Weights of a small GPT-style language model, trained from scratch on English Wikipedia: 13 layers, RMSNorm before each block.
Each number is 128 + 32 x the weight over its row's rms, rounded and kept within 0 to 255. Layers, rows and columns count from 0. The size above them is the row's rms in percent of the matrix's.

# layer 6 attention output (transposed), 128x128, rms 0.258, rows 66-95,97-127, columns 0-63
size [ 83  78  84  89  86  90  90  89  92  88  77 107  92  81  91 107  76  83  86  75  81  79  64  77  83  83  88  87  92  88 128 137 130 121 124 111 109 114 138 125 124 132 123 112 135 122 127 134 140 131 130 134 137 144 125 125 119 116 129 121 101]
[[106  89 122  48 129 132 110 123 122 161 102  81 129 134 141 152 118 125  92 190 131 116 146 130 203 186 158  57 121 150 101 126 110 145  45 137 150 135 109 112  99 153 113 138 203 148 129 148 100  81 141  77 142  85 158 106 138 143 120 173  48  99 133 134]
 [143 147 132 134 135 125 157 126 169 112 102  90 143 237  82 118 182 165 107 119 154 145 148 116 147 145 195 146 148  63 100  94 108 138 115 159  98  92 154 130 127 153  97 123 200 129 128 187 142 211 134 150 129 122 176 111 154  92 105 125  93  88 172 148]
 [180 149 136 169 138 110 108 101 146  99 188 124 134 112 112  93 154 172 113  94 199 110 116  85 160 100 174 160  61  76 108  86 181 174 116 100  80  70 135 157  73  83  84 108  76 145 142  68 205 138 158 125 152  90  89 142 153 100 129 113 138  77 109 122]
 [ 95 143 183  40 126 100 185 114 109 102 127 137 100 114  87 124 110 185 166  81 124 139 168 152  78 133 126 116 125 129 140 202 157 131 154 111 139 138  72 159 146 115 131 161 101 131 127  89 124  66 172 113 150 121 167 114 158  83 180 158 158 179  93 134]
 [198 174 100 150 143  65 212 130 149 138  89  70 125  98 139 133 135 156 122 127 135 136 151 107  86 170 145 137 137 145 122  51  81 101 158 167 102 115  90 116  98 156 178  92 178 159 181  72  86 178  95 120 151  70 153 103 112 132  94 157 159 108 144 173]
 [142  93 108 182 181  85 205 170 147 112 129 130 150 144 132 118  83 132  91 108 123 174 113 106 143 166 126 126 135 126 156 128 116 114 162 136 126 119 111 129 150 134 146 110 120 143 144 133 130 132 122  75 144 187 155  59 143  68  74 142 174 137 141 111]
 [112 114 135  90 134 104 117  91 171 135 120  95 134  91  74 107 101 135  32 121 100 136 123  73 132 144 117  64 175 103 119 185 152 137 149 161 149 117 107 109 115 224 121 176 198 150 106 101 142 129  87 134 118 163  74 132 141 178 163 132  74 199 178 104]
 [139 118 147 211 141 116 220 106 120 155 174 104 121 161  93 171 117 113 157 158  90  73 137  90 136 167 112 134  45 171 163 152 172 100 129 129 108  73 134 119 108 142 106 111 164 141 115  74 161 151 155 136  86 178 141 117 115  73  87 122 150 121 122 115]
 [114 164 147 179 116  89 127 136 128 113 153 113 150 179 139 129 144 140 119 144 158 106 140 138 121 132 122 173 143 184 111 118 130 104 139  61 124 120  89  63 124 102 186 113  80  96 129 113  98 164  96 112 133 114 164 170 165 126 118 109 169  58 139 101]
 [ 74 106 139 102 112  92 139 154 197 110 127 197 132  44 158 165 169 117 117 134 158 150 155 135 119  98 158 128 121  63 150 152  79 176 121 123  87 132 141 157 138 117 201 130 143 109 147 171 120 134 180 119 131 113  99 149  99 151 126 186 172 142 132 208]
 [144 181 123 123 155 123 141  86 147 138 141 130  91  89 137 159 143 144 174 108 113 167 139 133 100 129  91 105 119  89 126 136 151 114  62 156 160 103 157 136 135 138 109 162  94 143 186  94 110 114 104 148 145  94  95 114 124 187 231 132  88 178 109 140]
 [173 117  44 114 106 160 100 129 152 105 116 141 131 155 144  76 145 133 164 110 131  77 144 153 129  84 176 115 136 107 188 158 159 126 159 110  69 155 132 126 113 174  57 143  90 134 118 145 110  87  63 210 144 137  77 132 103  93 168 133 136 148 126 126]
 [ 63  94  99 112 104 102 124 101 115  69 148 162  93 138 116 145 133 163 152 122 217 139 115  78 133 123 158 131 165 155 165 136 177 153 128 225 111 141 154 144 177 119 137 114 100 123 159 148 109 103 176 158 113 127  59 134  78 109 108 182 167 123 103 153]
 [122 182 108 124 134 151  80 113 102 133 216 135 141 154 112 147 125 118 116  93 176 153 135 164  65 148 129 111  98 117 103 166  81 152 111 114 128 149 123 112 106 164  88 170 157 124 104 147 142 106 171 120 140 112 132 120  57 133 163 182  70 147 171 124]
 [138 160 105 142 122 178 119  68 185 128  79 101 105 174 111 142 127 106 150 135 125  90 128  65 106 110 228 109  72  84 147  90 143 186  97 100 105  92 159 160 128 134  63 115 139 213  76  73  85 124 126 142 142 124 132  97 113 120 191 103 142 157 161 125]
 [ 91 167 128  89 134 130 102 148 165 152 130   2 133 161 100 122 135 161  95 132 103 184  67 144 116 143 165 132 194 168  56 117 124 123 123  96 141 160 178 122 144 127 156 107 169 135 125 137 155 117 132 104 151  92 159 105 138 142  84 127 173  67 135 162]
 [132 168 175  71 130  95 112 141  98  70 144  97  99  74 137 148  83 107 131 116 128 154 116 152 160 125 135 115 120 163 130  40  89 150 147 100 141 175  89 111 133  89 145  47 135 130 183 104 165 126 174  55 141 122 175  95 114 147 128 149 164  70 101 167]
 [ 84 130 183 109 110 149 145 108 103 141 111  74 155 117  94  87 110 141 141 148 111 125  89 146 126 121 126 132 153 119 121 132 173 137 125 153 175  46 154 140  97 130 159 123 165  98 130 124  94 119 142  75  87 134 168  83 138  78  56 149 160 121 140 119]
 [ 69 107 130 155 102 108 131  67 110 147 142 163 141  40 221 157  92 141  87 113 111 101 166 168 154 132 149 138 144 133 102 120 102 120 118 118 127 100 227  75 146 136 146 170 161 163 121 101 122 146 158  96  86 127 131 110 137 166 163 104 120 157 175 111]
 [121 184 124 104  90 155 130  70 135  86 170 120 109 170 131  87  95 157 143 130 165 168 136 142 191 148 149 120 110 168 139  93 100 154 109 129 201 153 132 126 130 146 146 166 140 106 133 133  66 149  78 126 116 123 144 143 115 157 206 212 134 174 152 139]
 [103 122 129 201 130  98 101  72 132 127 204 197  68  97 135  53 133  91  98 150 149  85 184  96 126 162 132 166 103 107 116 125 121 128 130 159  75  79  86 121  85 166 113 135 145 132 100 133 141 119 125 105 148  91 117 139  82 133  55 168 106 159 117 163]
 [158 139 177 148 110  77 141  89 145 156 121 142  78 128 100  81 114 129 114 113  99  60  69 113 173 139 158 191 130 197  79 101 158 139  97 123 146 171 133 131 140 131 123  75 111 175 154  79 147 112 153  83 157  84 128  99 183 197 117 106 155 116 142 159]
 [ 96 113 135  65 155 127 147 105 134 114  93 112 172  96 180 194 124 182  97 132 164 182 162 173 156 149 180  92 113 110 126 152  87 120 163  66  74 117 178 140 148 130  90 154 110  87 156 149  95 163 122  88 112  81 108 116  96 131 156  98 120 114 160 115]
 [132  97 179 164 135 144 110 166 137 121 163 145 108 121  89 110 174 161 159 163 177  97 160 121 139 123 115 148  65  95 117 115 194 119 166 137 135 118 113  99 127 173 108  67 108 171 145  95  64 118 121 125 160 100 107 113 159 150 128 145 117 137 119 141]
 [130 111 106  72 100 104  73 143  95  71 157  79 105 135 122 159 116 161 164 118 135 178 107 186 141 114 195 118 149 109 130 105  87 127 110 141 185 105 129 168 155 108 168 202 122 111 124 144 135  62 191  70 147 107 224 114  96  86 174 175 165 150 109 127]
 [115 117 165 132  98 106 134  76 150 134 141  91 194 176 133 180 131 140  76 130 123  77 119 128  95 146 156 135 130 105 131 115 149 175 121 187 151 108 146 107 137  78 221 187 144  89 133  86 164 161  95 118  90 141 169 238 127 117 201 148 147 150 104 154]
 [110 104 117 135 144 163  97 130 100  85 125  85 114 129 172 132  84 137 214 147 108 102 164 156 105  90 112 104 180 113 108 109  78  95 138 220 162 118 178 160  82 145 152 156 102 140  55  99 135 112 156 162 108 158 127 133 132 120 114 111  97 166 115 115]
 [125 186 125  44 121 141  58 155 145 155 129 107 112 129 151  65 146 100  92 155 169 134 129 109 170  94 127 149 155 182 112  90 188 176 126 111 107 115 129 132 115  83 168  99  93 119 114 130 124 158 117 178 128  94 150 153 153 119 116 102 135  52  74 108]
 [120 161 131 136  98 166 185 158 108 190 160 107  84 105  97 192 157 151 113 124 103 111 117 130 151 113 154 153  70 130  87 113 100 105 126 131 168 146 143  85 191 126 131 113 124  72 135  68 124 161 139  78 164 123 138 130 130 164 105 159 134 110 151 118]
 [176 111 160 174 135 145 152 210 125 159  96 157 119 119 148 123 150  69 103 108 113 148  80 132 142 158  52  88 100 161 156 126 145  65 138  99 109 118 138 155 195 155 147 130  99 108 131 131 112 140 129 162 117 139 170  87  99 155 149 105 133 162 194 125]
 [ 98 121 126 135  81 130  90 155  99 127  90 110  77  85  94 103 190 168  85 136 163 149 109 162 108 106 144 112 144 105 179  85  77 177 147  97 119 118  91 131 155 155  70 123  91  85 143 112 155 170 109 183 123 122 194 142 172 156  77 126 136 139 105 130]
 [156 173 145 193 133 197  13 115  87  97 124 120 136 136 134  65 140 115  98 111 111 146 126 160 130  53 100 165 144 116 119 138  90 147 181  80 167 149 137 108 123 163 147 113 143 101 129 141 105 147 116 126  96 129 105  96 132 171 215 133 169 154  99 105]
 [129 130 102 176  88 154 147 107 100 105 124 129 147 137 101 133 141 121  84 105 115 138 116  91 112 122 143  96 128 105 140 110 119  78 144  99 159 176 125 126 118 165 148 131 118 130 119  34 116 139 135 131 142 130 101 104  95 117 195 141 201 120 151 106]
 [ 89 144 207 158 141 172 201 124 102 131 136 158  95 158 155 140 119  97 180 143 140  95 155 135 123 128 159 149 149 161 106 110 135  98 121 142 119 131 160 165 166 148  99 131 115 113 158 156  76  81  61 133 191  99 157  68 154 143 117 145  90 152 128 169]
 [220  82 122 176 150 123  89  85 131 116 135 108 180 127 101 110 157 134 102 144 119 122 151 100 164 100 133 172  76  76 137 104 127 112 122 196 186 169 145 150 132 125 155 139 120 170 175 167 102 129 108  95 139 128  70 156  82 176 105 155 142 127 176 170]
 [104 145 146 191 127 154  54 161 120 111 166 149 128 197 145  93 175 118 173 117 120 114 143 142 171 106 127 142  55  99 136 189 124 148 136 110 146 166 150  80 139 157  73 138  30  71 107 149 159  91 132 160 128 166  87 128 133 146  88 141 126 141 155 127]
 [124 153  93  72  91 179  93 133 138 122 116 107 122  53 122 107 119 139 149 142  91  65 112 146  44 133  80 130 175 183  90 127 146 141 134 107 119 159 132  95 150 140 173 113 156 117 140 114 116 135 135 127  80 112  98 104 121 186 122  85 136 130 166 151]
 [126 124 122 174 153  58 178 151 132 120 174 167 137 143 114 161  59 149 167 160 152  97 123 164 138 133 137 146 182 134 156  93 133 144 142 106 193 141 138 104 144  90 104  57  62 116 156 123  86  83 125 126  50 126 181 138 137 128  86 145  77 154  64 155]
 [125 163 139  54 122 109  50 168 114 121  77 123  93 119  67 103 138 154  96 103 162 131 115 117 160  93 140 124  99  59 112  94 119 116 132 115 111 150  86 123 126 146 110 113 132  80 185 157 130 139 162 141 165 157 182 163 163 110 117 100 139 112 137 128]
 [170 102 134  93 175 119 184 151 105 124 150  80 104 144 160 126 117 135 154 126 128 126 130 145 112 120 108 123 135 125 123 127 174 139 120 183 125  69 181 158 114  99  61 132 173  96 175 139 120  85  94 142 114 123 113 114 102  84  90 158 103 157  92 161]
 [172 128  70 104  88 139 113 111  60 123  88  71 114 152  97  80 111 119 104 100 125 151  90 153 104 168  82 160 205 151 101 140 156  82 146 144 158  90 127 102 145 115 114 112 119  78 173 100 112 150 136 122 135 134 155 138 111 109 144 128 182 137  98  92]
 [123 134 127 149 124 118 111 192 144  91 121 140 129  92 164 128 119  98 126 107 145  81 113 135 150 152 162 141  98 122 123 142 109 134 196  91  98 187 130  89 182 121 152 132 106 139 134 161 146 107 190  95 113 163 115 168 139 137  93 116 128 122 168 167]
 [127 139 147 166 158 135 150 100 139 125 118 100 111  91 114 184 118 145  95 150  97 101 126 127  96 104 137 117 102  92  81 108 106 141 212 122 164  84 122  87 149  92  95 102  73 149 164  94 144 127 156  69 110 152 118  95 121 108 133 154  27 132 104 109]
 [128 112 137 167 177 154  97 138 208 164 151 123 128 100 120 119 142  89 124 106 106  92 136 136 154 113  94  62 116  56 125 126 125  45 112 107 115 118 136 105  76 126 123 143 175 151  88 111 171 155 101  99 144 136 118 164 205 104  45 152 143 178 149 139]
 [161  79 129 115 135 126 172 118 161 120 102 117 149  98 158  83  98 102 119 172 101  85 107 104 107 160 160 172 211 177 129  83 143 114 104 201 122 118 135 142 175 122 126 123 104 170 140 163 125 139 113 137 145 141  79 149  95  70  31  95 170 162 139 160]
 [138  88 110  66 115  99 103 175  99 158 159 148 146 117 132  66 152 148 133  95 127 120 118 162 127 124  66 121 119 105 122 205 189 111 174 133 163 136  97 130 102 143 145 119 139 114 156 127 156 129  98 159 104 137  98 194 144 143  67 160 155 156  85 168]
 [171 110 120 140 142 108  96  99 121 127  79 185 107  73 149 104 100 112 104 137 145 103 153 127 128 109 117 135  17 101 164 131 132 115 158 189 134 130 107 124 121  81 144 141  93 138 177 197 109 136 214  92 173 145 125 143 118 115 189 130 108 101 168 105]
 [ 98 101 102 148 133 144 125 181 201 160 123 174  78 154 165 126 126 135 135 156 156 142 136  91 149  75 141 133 203  76 157 157 104  88 147 135 103  89 147 134  98 171 164 111 196 124 158 115 138 145 142 179 158 107 130 141 128 161 111 143 119 126 105 107]
 [121 136  57 168 128  84 186 156 116 161 129 126 133 105 211 184  94 147 131 136 111  90 148 162 141 161 115 135 152 148  96 114  73 124  84 104 135 183 144 116 165 117 120 178 153 165 136 103 201 103 161 155  96  99  84 166  98 140 186 121 113 102 138 106]
 [124 129 156  92 123 136 141 104 125 141 119 118 142 146  82 124 154 133 149 158 113 140 112  94 104 113 141 102 104  98 172 102 125 150 148 156  87 136 121 136 114 123  91 103 122 105  90 128  97 156 180  96 133 124 107  81 102 133  45 140 142 137  77 151]
 [111 155  80  72 151  81 137 127  62 165  62 141 134  99  87 158 166 119 106 110 134  96 120  84 111  62 158 133 104 155 133 134 148 122 116 154  67  94 133 145 109 140 126 161 146 138 152 174 131 138 113 101 175 112  90 142 148 120 111  97  94  58 172 100]
 [174 134  61  84 137 118 148 128 167 127  55 126 158  93  91 188 154 157 141  98 126 102  99 178 159  96 133  98  40  81 129 109 127 140 122 108 114 189 123 109 140 113 127 140 134 140 110  92  85 148 108 148 104 138 162 173 151 132 255 127  97 154 178 146]
 [176 108 128 112 147 201 136 124  97  98 109  63 186  96 118 148 183 153  95 132  95 174 106 135  53 112  66 127 155  72 109 146 169 112 129 135 148 122 127 132 131  84 105 133 137 122  78 174 146  93 113 126  72  97 128  77 104  58 127 130 135  93 100 124]
 [157 183  87 155 115 124 101 123 136 132 115 132 110 165  83  75 164 106 106  86  80 129 132 121 127 126 103 100 194  83 122 146 145 124  70 117 179 150 142 120  77 110 109 167 162 131 106 125 137 118  65 189 126 185 171 150 149  91 105 161  78 147 109 154]
 [131 139 121 102 124 111  97  96 148 160  87 136 117 100 121  83 130 100 134 142  82 146 139 114 104 132 181 164 199 173 128 122  92 161 150 128 125  88 118 119  90 126  94 113 109  95 106 117 118 160 165 167 146 153 134  99 102 111 124  62 110 121 148  89]
 [119 175 158  47 118  96 140 122 109 110 119 139 139 160  60 160 119 124 125  90 136  95 120  93 164 148  89 108 125 148  98 174 154 118 157  91  74 178  99  63 116 127 110  86 124 144 101  81  71 145 156  91  70 165  84 113 133  98 194  79  86 141 115  88]
 [125 170 170 207 121 116 154 135  94 144 133 170  54 113 109  76  98 117 149 124 125 125 142 158 102 130 135 144 133 148 107 132  97 156 168 122  92 119  97 128 102 142 147 131  43 145 173 160 129 157 138  91 202 147 111  97 162 154  47 142 140 116 136 124]
 [187 108 134 150 140 142 136 152  98 129 122 148 175  97 107 119 150 105 132  93 157 135 108 158 120 176 144 177 100 131  91 140 182 115  76 146 137 161 116  99 139  82 130 154 136  83 195 120  98 125  74 132 143  89 163  80 105 118 109 136 181 170 194 120]
 [148 117 163 220 121 114 190 135 138  80 110 147 155  90  36 145 140 173 149 126 102 117 149 105 132 156 135 124 170  60 125 110  72  98  96 105 147 190 139  83 128 166  95 182 103 138 134  64 118 125 109 110 138 123 156 109 137 132 100 138 123 184 171 168]
 [142 172 128  70 138  94 143  87 161  97  92 153 112 162  59 164 125 100 151 135 122 145  90 119  84 131 104  81 235 127 119 126 118 105 117 116 119 102  99 138  57 125  81  97 157 152  84 139 112 137 115 149  78 150 135 166 150 140  55 124  90 207  89 160]
 [ 88 144 105 151 135 151 133 136  78 114 125 129 114 138 117  81 115 143 194 146 110 126 178  83 136  80 176 134 172  80 144 133 100  98 156 137  91 142 131 132  84 194  75 100 149 149 188 124 124 105 106  93 197  91 105 147 153  72 127 153  98  82  82 123]]
# layer 6 attention value, 64x128, rms 0.274, rows 34-63, columns 0-63
size [123 120 111 112  96 101 105 129 116 115 123 118 107 124 108 128 123 125 119 122 127 121 133 110 118 109 105 117 110  95]
[[ 52 154 124 124  50 128  76 118 137 104 138 184 139 154 116 124  78 115  75  96 148  95 109 129  99 126 101 126 165 121 132 113 116 114 182 145  96 155 140 104 117 117 137 147  87 170 181 123  83 106  55 109 130 104 141 118  79 150 150  84 114 151 116 100]
 [129 132 114 160 114 131 142 183 101 154 182 128 106  70 144 158 125 168  75 118  75 130 128  88  77 125  85 100 107 195 144 106 147 100 136 111 133 149  59 163  53 174 155 127  86 157 105  72  82 108 147 144 134 164 102 126  89 150 161 108 128 121 136 144]
 [ 89 140 193  73 113 141 146 126  76 146  74 146 146 136  69 178 145 131 116 189  76 150 134 180 188 122 123 136  97 118  93 150 127  94 141 101  94 157 108 131 198 156 122  95 162 136 127  76 131 127 127  97 171 221 109 112  57 118 162 191 123 128 122 149]
 [ 85 103 117 126 140 139  81 195 109  93 121 100 162 103 192 162 168 115  78 145 134  83  91 124 170 147  64  80 160 184  73 116 104 146 125 174 120  79  93 159 109 157 141 112  69 150 157 164  87 139  86 142 145 106 132 114 103 138 142 187 108 173 123 120]
 [ 85 121 148 132 180  88 142  84  76 122  64 131 122 125 126 120 189  81 127 110 125  45  75 134 160 116  88 115 178 121 106  88 130  99 129 151  99 109 110 142 146 111 100 147 118 112 115 123 160  70  62 145 112 140 172 113  64 123  73 109 154 105 147 101]
 [150 163 169 140 117 100  90  78 144 122 137 102 174 145 151  95 111 192 108 103 134  90 137 107  87 135 108 115 147 123  90 146 131  99 167 116 113 148 147 104 187  84 108 113 120 136 104 131 121 122 157 217 131 119 158 134 171 155 122 148 135 120 112 202]
 [ 88 170 136 128 165 132 147 154 164  63 137 169 121 133 151 145 175  69 161 149 152  71 148 121 136 230 141 114  95 137 155 112 106 122 127 133 160 156 186 107 156 139 165  99 148 153 141 111 113 164  98 160 184 137 140  85 159 162  79 146 116  73 104 130]
 [122 112  95 152  78 143  89 153 139 132  90 107 182 119 122  98  96 130 111 116 150 127 165 103  93 145 185 118 152  95 140  99  97 128 161 154 170 137 172 109  71  80 125 137 192 125  98 114  61 113 103  88  86  86  99 124 145 127 107 134 141 141 150  97]
 [181 123 156 101 107 104 141 108 150 118 111 119 179  87  67 133 115 175 137 116  93 151 184 204 154 130 161 130 123 114 177 132 198 134 132 156  74 147 149 113 162 118 107 120 158 166 156 107 161 176  94  92 185 208 100 142 116 140 132 162 158  82 133  94]
 [140 135 184 114  91 106 121 155 130 146 144 140 151 127 157  71 121 199 119  69  81 123 162 118 118 142 114 151 108 147 158 120 140 124 164 198 100 140 100  85  92 131 138 117 126 114 101  76 178 111 138  92 131 157 116 166 122 184 130 112 114 146  68  70]
 [ 53 125 169 156 157 163 109 166 133 138  59 137 202 140 105  69 113 160 113 115 120 113 149 143 111 162 187 113 155  95 117 119  48 117 186 118 113 190 110 130 168  38 100 100 143 133 148 135 162 139 154 126 118 135 122 151 147 168 118 161 118 127 182 178]
 [136 185  98  97 140 180 130 173 131 157 102 177 186 123  79 138 117  72 137 103 100 159 169 105 154 177 138 157 131 145 135 105 116 171  82 183 112 128  76 107  91  96 104  46 123 127 188  97 187 134 151 144 109  96 130  85 147 146  84 182  59 131 103 129]
 [194 107 131 149 137 215 127 128 127 183 132  81 186  98 110  89  87 146 127 129  44 141 120 151 132 118 132 122 139 100  78 117 103 111 121 128 109  96  79 143  88 122  78 147 150  80 119 137  78 149 130 144  76 117 197 100 156 182 151 100 126 132 165 126]
 [122 160 145 142 130 144 120 164 105  98  60 125 108 151 132 130 137 155 140 145 128  70 171 118 158  87 143 156 155 149 124 135 110 147 132 137 161 163 122 150 151  98  92 110 150 187 132 106 126 144 199 160 140 174 105 122 127 138 153 148 160 144 119 133]
 [204  72 145 161 106  98 119  90 190 122 159 113 112 133 174  91 108 181 104 160 127 110 110 188  55 179 102 127 194 109  91 148 109 143 138 144  91  95 105 111 105 131 120 177 143 128 118 186 115 105 114 181 113 124 203 122 166 181  88 138 109 155 115  87]
 [ 85 156  83 155  94 158 108 168 134 143 143 142 179 128 207 169 155 132 132 117 169 111 109 122 188  73 101 121 123  75 161 136 125 157 118 147 134  91  74  94 152 119  77  67 149 108 130 137 104 137  89  85  71  64 113 137 140 126  86 124  91 188 127  59]
 [189 115  87  96 118  82 104  39 130 113 156  79  83 136 172 123 161 167 155 111 154 138 125 172  92 117 157 138 152 133 164 198 113  95 133 141 152 160 103 178 121 113 167 154 119 131  88 151  86 133 120 102  85 128 102  72 180 100 105 156 103 145 191 201]
 [146 199 107 149 141  48 131 120 145  72 109 119 111 146 174 129 129 125 142  91 138 153 125 151 164  90 129 186 136 171 176 136 118 160 126 169  62 166 117 175 169  80 139 109 136  62 108 131 165 168 162 174 101 139  64 125 227  98  94  81  75  86 144 142]
 [102 147 102 138 117 139 139 191 113 132 147 176 126 123 108 142 131 124  98 115 120 119 137  97  94 128 105  93 118 143 143 147 136 180 106 102 151 140 102 183  86 117 154 176 129 170 175 116 101 152 142 102 201  90 137 126 113  97  97 202 201  90 112 128]
 [101 102 106 152  98  99  86 174 121 164 146 165 211 103  98 181 163 141 165 120 116 154 163 134 121 107 159 103 158  72  99 128 147 120 122  86 111 138 147 124 186 160 109 116 135 127 146 174 145 112 154  89 140 105  96 178 107 119 109  72 134 124  77 123]
 [120 123 108 126 113 126 138 109 163  95 140 138 169 164 146 164 140 123 149 114 114 185 122 136  73 166 138 120 143 146 155 118 162 125 135 126 148  61 183  73 136 135 117  80 107 143 157 164 142 149 133 169 147  69 131 149 158 148 138 102 135 136  66 116]
 [110 144 144  99 113 174 118 165  96 131 135 113 149  77  92 162  75 128 108  86  94 145 187 124 125 166  82  79 165 131 134 131 112 119  78 159 129 157 117  97  69 144 174 104 165 175 219 176 137 131 105 151 130 132 135 181  84 106 143 144 145  99 127  27]
 [150  86 188 104 115 162 111  73  65 126  96 119 148 108 103 112  48  78 116  87 104 109 103  92 149 120 186 139 131 168 131 121 109 118 128 183 139 116 124 111  77 156 164 102 209 140 112 143  98 125 107 139 109 106 117 146 117 137 117  45  99 120 136 103]
 [155 144 155 154 151 137 130 181 108 166 110 149  98 132 117 104 124 110  95 100 149 124 118  43 139  84 177 159 164 169  93 152 125 132 128 123 194 165 156 156 151  60 105 172 143 126 112 168 142 100 153 140  98 146 104 135 135 124 140  75 138 133 126 133]
 [110  80 181 158 111 154 118 174 155 145 137 136 148 104 133  90 147 154 143 119 142  92  80  88 102 133 158  94  74 115 109 129 174 147 194  87 141 134 169 119 116 152 143 151 177 137 181 165 109 110 157 111 139  96 103 140 152 103 148  82 145 149  38  97]
 [109 151 123 150 181  99 113 134 133 122 166 164 142 167  72 136 142  96 191 114  80 151 135 112 172  96  95 153 149  81 101 136 108  95 118 108 119  92  67 110 157 130 101 101 134 116  61  75 139 146 162 153 145 133 120 111  96 180  75 151  92 169  82 143]
 [140 136 164 145  54  88 115  80  95 125 139 124 135 140 117 105 143 103 127  97 117 164 155 170 142 141 108 181 139 138 106 149 168  79 142 136 135 117  93  53 160 137  98  70 141 103 126 122 118 147 126  79 135 156  99 154  99 183 164 170  99 192 129 106]
 [100 118 128 155  89 156 160  90  91 121 113 147 152 131 138 138 134 138 121 118  49 161 125 142 158 179  90 135 103 186  88 139  77  90 110  92 165 124  83 108  82 135 129 136 137 165 169  62 107 115 161 169  64 140 111 119  94 153  75 157 104 138 128 140]
 [162 103 147 130 153 121 113 112 161  94 168  58  93 174  95 115 158 112 162 154  99 150 156 131 125 122 133 131  99 115 126 154 110 181 139 123  95 109 201  90 110 140 172  93 194 196 165 161 121 159 152 152 178 107 133 128 143 161  85 101 124  93  97  98]
 [120 139 100 107  49 146 141  81  80 108 154 109 178 111  87 140 112 140 154 110  80 111 141 173 160 138 127 131 159 129 131 141 187 125 116 110 126 151 113 124 122 127  99  65 201 139  84  96 159 132 141  47 125 137  47  86 114 136  68 166 117 143 136 214]]
# layer 6 MLP gate, 320x128, rms 0.274, rows 0-4, columns 0-63
size [100 125 104  88 104]
[[ 70 138 146 168 178 129 125 126 117 159 151 110 144 152 150 115 111 147  83 164 130  94 139 140  56 143 165 182  98 119 137 123 134 155  54 106  88 131 122 101 178 147 127 205 132 132 149 105 114 202 103 105 110 107 156 147 150 145 189  92 103 165 111  70]
 [173  79 116 196 138  77  81 143  86 132 105 133 140 126  82 183 147 138 132 129 121 169 156 102 186 130 144  82  68 120  89 121 155 227 112 151 119 122 155 135 152 118 113 116 116  56  63 118 128 171  50 135 142 128 153 138 135 161  90 107 117  94 127  66]
 [126 133 121 102  80  95  53  34 120 124  91 143 122 112  96 144 160  69 125 104 165 104 146 124 107  92  93 173 119 100 110 124 112 132 161 177 123 138 188 172 144 148 132 170 156 115 143 136 137  66 173 147 122  89 133 159 118 124 100 144 140 114 149  81]
 [117 148  91 149 137 101 164  37 128 134 149 149 117 109 130 135  97 134  73 130 152 166 158 122 168 123 119 116 109 104 125 140 170 143 131  99 205 159 168 178 117 184 140  41 159 166 143 135 135 164 108 132 146  93 151  58  91 140 145 116 121 185  68 156]
 [130  88 157 128 135 128   6 152 111  92 116  93 197  98 107  92 155  90 168  93 129 118 148 148 139 151 133 145  52 148 140 151 137 138 146 115 140 176  95  87  97 186 187 128 102 139 111 136 104 135 179 108 114 179 132 111 163 131  91  94 195 112 159 185]]
# layer 6 MLP up, 320x128, rms 0.258, rows 0-4, columns 0-63
size [102 107  97  93  90]
[[154 147  86 139  87 200 158  82  89  88 111 163 135  54 105 127  89 113  76 101 175 171 137 105 123 162 106  90  76  93 158 110 137  90 139  70 145  66  88 149 161  94 182 132  98 106 124  96 166 125 128 169 166 121 176 132 134 136 131  53 118 126 134 120]
 [128 108 182 138 140 174 187 126  94 186 169 150 141 136 143 171 162 143 119 115 164 184 104 165 148 175 109 131  71  94 133 233 174 138 120  68 117 142 115 125 157 179 156 143 126 110 171 178 117 148 170 117 146 140 117 120  80  94 140 152  73 127 131 214]
 [105  98 139 135 188 159 157  94 159 120 101  90  99 150 109 106 139 117 131 123 147 128 127  91 162 188 113 121 148  85 107 139 142 117 228  68 169  56 104 140 189 129 161 151 121 116 151 130  70 142 136 133 150  95 163 119 138 175 142 181 102 205 129 192]
 [105 121 114 165 102 124 154 169  82 179 136 106 156 110 117 102  68 145 147 164 101 129 118 138 142  59  94 141  54 144 229 140  75 123 178 151 143  98 126 132 171 156 122 128 132 147 106 148 105 123 130  38 108 138 126  79 127 183 143 118 135 114 120  61]
 [110  67 139 100 178 141 204 140 146 109 128  42 133 106 170 171  91 100 231 153 134 136 117 177 123 153 134  98 129 191 115 102 113 116 112 153 129  60 151 138 110 132 115 125 123 133  96  92 105 118 145 158 112 158 157 109 114 112 175 141 142 122  87 134]]
# layer 6 MLP down (transposed), 320x128, rms 0.272, rows 0-3, columns 0-63
size [106 116 100  95]
[[134 110  88 171 124 108 130 148 135 118 126 146  73 150 111 103 112 159 142 116 137 118 161 167 123 171  91 128  89 106  91  59 109 107 136 162 110 160 103 121 145  87 171 115 109  90 126 129 150 127 141 102 158 137  97 135 110  74 131 149 115 134 132 123]
 [105  68 101 161 168 149  93 138 134 157 156  93 127 188  93 157 104 118  96 139 128  90 150 107 143 113 129 135  89 146 119 118  83 140  91 120 131  98 122 106 118  98 124 152 118 142 203 117 146  95  91 149 112  85 113 128 137 122 156 176 168 188  57  83]
 [112 102 139 113 104 190 114 138  61 131 137 107 152 117  99 162 133 145 123 154 131 127 140 186 163 104 148  99 168 151 141  95  99 127  84 137 109 177 118 212  76 176  74  84 166 105 114 161  78 154 160 128 140 167 119 104 132  45 103 116 136  90 135  64]
 [131  88 162  81 118 137 110 117 117 144 169 122 137 154 129 125 138 110 110 219 161 110 202 124 167 114 127 154 123 152 133 131 136 114 117 123 123 189  83 180 180 140 151  95 141  63  72 134 136  93 111 163 103 165 163  45 150 102  86 142 184 119 133 106]]